config.toml
n_layer = 14
d_model = 384
n_head = 6
n_kv_head = 6
head_dim = 64
d_mlp = 1536
vocab_size = 7675
activation = "squared_relu"
norm = "rmsnorm"
norm_place = "pre"
norm_eps = 1e-06
positions = "rope"
rope_base = 10000.0
rope_fraction = 0.75
qk_norm = true
attn_scale = 0.125
bias = "none"
tie_embeddings = true
parallel_block = false
extras = ["norms scaled by depth", "capped logits"]
init = "trunc"
init_std_qkv = 0.0252
init_std_o = 0.0252
init_std_up = 0.0252
init_std_down = 0.0
optimizer = "muon_variant"
lr = 0.00823
lr_mult_qkv = 0.4
lr_mult_o = 4.0
beta1 = 0.95
lr_head = 0.0104
warmup_steps = 0
schedule = "wsd"
decay_fraction = 0.651
decay_shape = "linear"
final_lr_fraction = 0.1
batch_tokens = [16384, 32768, 49152]
seq_len = 2048
doc_mask = true
train_tokens = 303100000
steps = 9368
dataset = "wikipedia_en"
Each number is 50 + 15 x the weight over its row's rms, rounded and kept within 0 to 99. Layers, rows and columns count from 0. The size before them is the row's rms in percent of the matrix's.

# down: layer 11 MLP down (transposed), 1536x384, rms 0.0776, rows 117-123, columns 192-287
# up: layer 11 MLP up, 1536x384, rms 0.153, rows 118-124, columns 192-287
down117 093:44 48 38 32 54 60 23 52 56 20 26 63 52 83 45 47 63 55 24 45 52 56 71 89 70 48 43 99 50 44 57 52 45 46 54 31 68 62 49 48 55 57 44 44 41 49 44 67 28 46 42 58 48 65 80 26 29 55 34 51 25 70 35 66 36 40 73 55 22 50 54 44 43 48 56 36 50 35 66 45 35 59 27 67 26 42 61 57 61 32 33 46 57 42 44 49
up118 104:74 74 43 55 65 51 76 59 49 42 57 47 59 38 63 09 77 64 52 39 46 53 56 63 57 49 42 58 59 59 64 46 31 42 45 38 47 44 54 48 47 42 52 62 57 44 66 48 53 40 77 59 35 68 38 36 46 57 34 52 31 65 56 57 47 53 46 56 35 15 39 58 53 62 40 48 39 59 44 28 73 44 29 34 40 20 71 45 44 30 77 62 50 57 55 52
down118 104:65 41 58 51 66 55 48 65 41 56 40 43 45 31 34 58 39 49 38 46 82 56 53 34 50 40 42 47 48 51 47 55 34 37 64 50 33 54 73 49 42 18 44 50 54 50 27 65 62 46 49 51 80 60 43 51 55 51 64 77 58 39 35 53 75 59 24 55 24 47 44 77 59 45 40 38 49 44 84 43 37 47 45 43 60 19 41 34 68 70 33 18 36 19 59 36
up119 102:04 67 45 31 42 50 57 61 57 58 81 61 36 27 52 40 51 55 82 57 34 66 53 59 56 33 54 51 54 50 62 58 52 49 57 70 32 53 40 72 58 46 41 53 54 37 52 15 48 61 33 26 60 42 27 13 53 55 52 60 61 60 32 60 45 62 59 39 41 48 69 36 53 58 25 61 36 32 45 74 64 68 23 38 35 46 43 61 27 35 63 76 60 52 32 26
down119 102:56 24 42 53 33 50 32 46 54 53 58 49 40 35 52 41 74 60 73 59 64 54 55 28 67 51 24 66 37 39 53 65 60 43 12 37 56 64 79 80 49 52 35 77 45 56 36 38 53 39 54 68 34 54 30 59 26 46 71 43 44 09 94 32 69 30 59 31 45 45 46 41 30 36 60 34 23 85 30 52 22 58 72 47 52 44 66 72 68 10 55 47 43 69 50 53
up120 096:69 33 36 50 36 51 53 50 43 29 17 46 59 56 33 64 48 60 40 49 55 30 44 56 41 30 34 42 50 28 46 45 60 41 59 33 56 82 45 35 50 54 46 47 39 53 54 39 58 47 69 37 39 65 23 58 67 49 46 93 43 26 36 50 44 44 48 60 82 68 60 60 40 39 39 43 62 40 64 13 34 55 36 52 42 37 33 61 51 50 53 61 46 54 60 37
down120 102:57 33 55 58 61 46 58 34 30 42 54 38 52 61 76 50 64 40 38 46 45 60 58 90 54 33 38 51 46 39 46 36 21 66 80 58 38 44 50 50 52 61 56 38 63 49 44 49 57 32 63 65 42 55 41 43 38 38 54 69 71 43 45 53 64 99 58 48 58 47 70 54 56 59 28 48 58 38 58 51 55 49 23 22 54 44 39 41 67 47 33 46 54 52 43 70
up121 092:36 61 61 41 69 56 54 56 38 82 44 55 31 42 70 44 61 40 44 48 25 57 41 34 61 24 68 40 53 47 54 58 51 63 48 57 43 37 66 47 60 30 47 37 28 35 43 43 38 34 25 46 48 62 60 36 47 81 42 57 72 53 70 45 48 39 48 60 53 66 36 60 32 54 51 53 56 18 79 61 21 30 25 64 51 58 44 56 69 55 99 55 44 68 45 48
down121 099:51 66 49 33 74 73 24 62 61 93 51 51 68 69 57 63 34 47 32 28 59 54 52 47 35 52 21 30 69 21 28 51 69 53 66 49 40 40 42 41 05 75 55 36 62 56 52 82 50 64 91 41 55 23 70 46 36 42 50 74 60 20 38 48 37 50 47 32 45 40 46 35 54 45 37 29 27 44 93 58 52 33 43 30 83 44 40 45 30 49 52 59 45 46 30 59
up122 105:41 40 41 54 34 20 47 33 39 37 44 50 57 66 42 52 32 44 44 71 57 51 25 27 58 58 49 79 57 55 51 46 33 38 42 28 25 46 35 88 40 63 41 49 51 44 75 29 52 53 42 47 68 42 42 46 58 50 59 34 46 70 52 31 56 33 66 37 33 63 45 77 48 66 59 18 41 66 54 28 67 32 58 37 41 53 63 70 74 61 21 41 40 59 47 49
down122 102:59 40 40 34 46 21 24 68 29 48 68 59 69 30 56 68 45 53 50 46 43 64 68 42 56 34 29 35 26 36 56 83 50 61 51 57 61 66 30 51 63 49 65 45 34 34 25 22 43 45 42 40 46 33 39 35 44 70 47 69 36 50 58 35 20 33 54 61 37 48 60 67 63 55 56 61 21 54 53 36 86 74 46 55 51 82 66 34 68 43 50 35 40 46 39 34
up123 102:35 71 45 66 57 67 39 47 43 51 45 38 39 31 46 45 41 17 57 49 51 47 55 37 67 51 74 62 49 40 63 37 36 47 61 44 49 58 28 06 80 48 14 61 47 36 35 41 73 41 59 39 47 30 52 53 47 66 49 49 55 36 68 34 54 64 33 27 66 54 61 65 50 29 47 34 23 43 69 71 46 43 55 50 54 89 56 62 67 56 72 59 63 47 25 30
down123 100:48 71 70 46 60 61 42 70 63 37 36 81 62 62 61 53 66 77 67 41 55 69 72 44 32 30 64 44 56 24 48 60 37 35 54 78 42 45 62 46 43 61 66 63 61 29 41 41 36 55 33 45 56 53 48 34 48 33 46 65 44 64 75 53 47 43 39 35 38 74 62 49 47 41 46 51 59 72 62 71 34 27 48 54 48 49 69 24 65 48 39 76 68 71 54 68
up124 101:58 51 52 59 61 42 30 52 48 53 59 53 76 64 41 64 41 50 32 31 34 36 64 68 54 53 50 50 56 51 44 41 49 53 34 36 59 30 79 60 56 24 28 57 39 69 37 50 64 57 76 56 46 29 49 44 50 27 38 46 48 29 67 49 68 47 40 33 58 65 37 63 55 45 67 52 65 54 33 49 62 29 41 42 77 52 47 40 25 99 45 51 53 44 54 55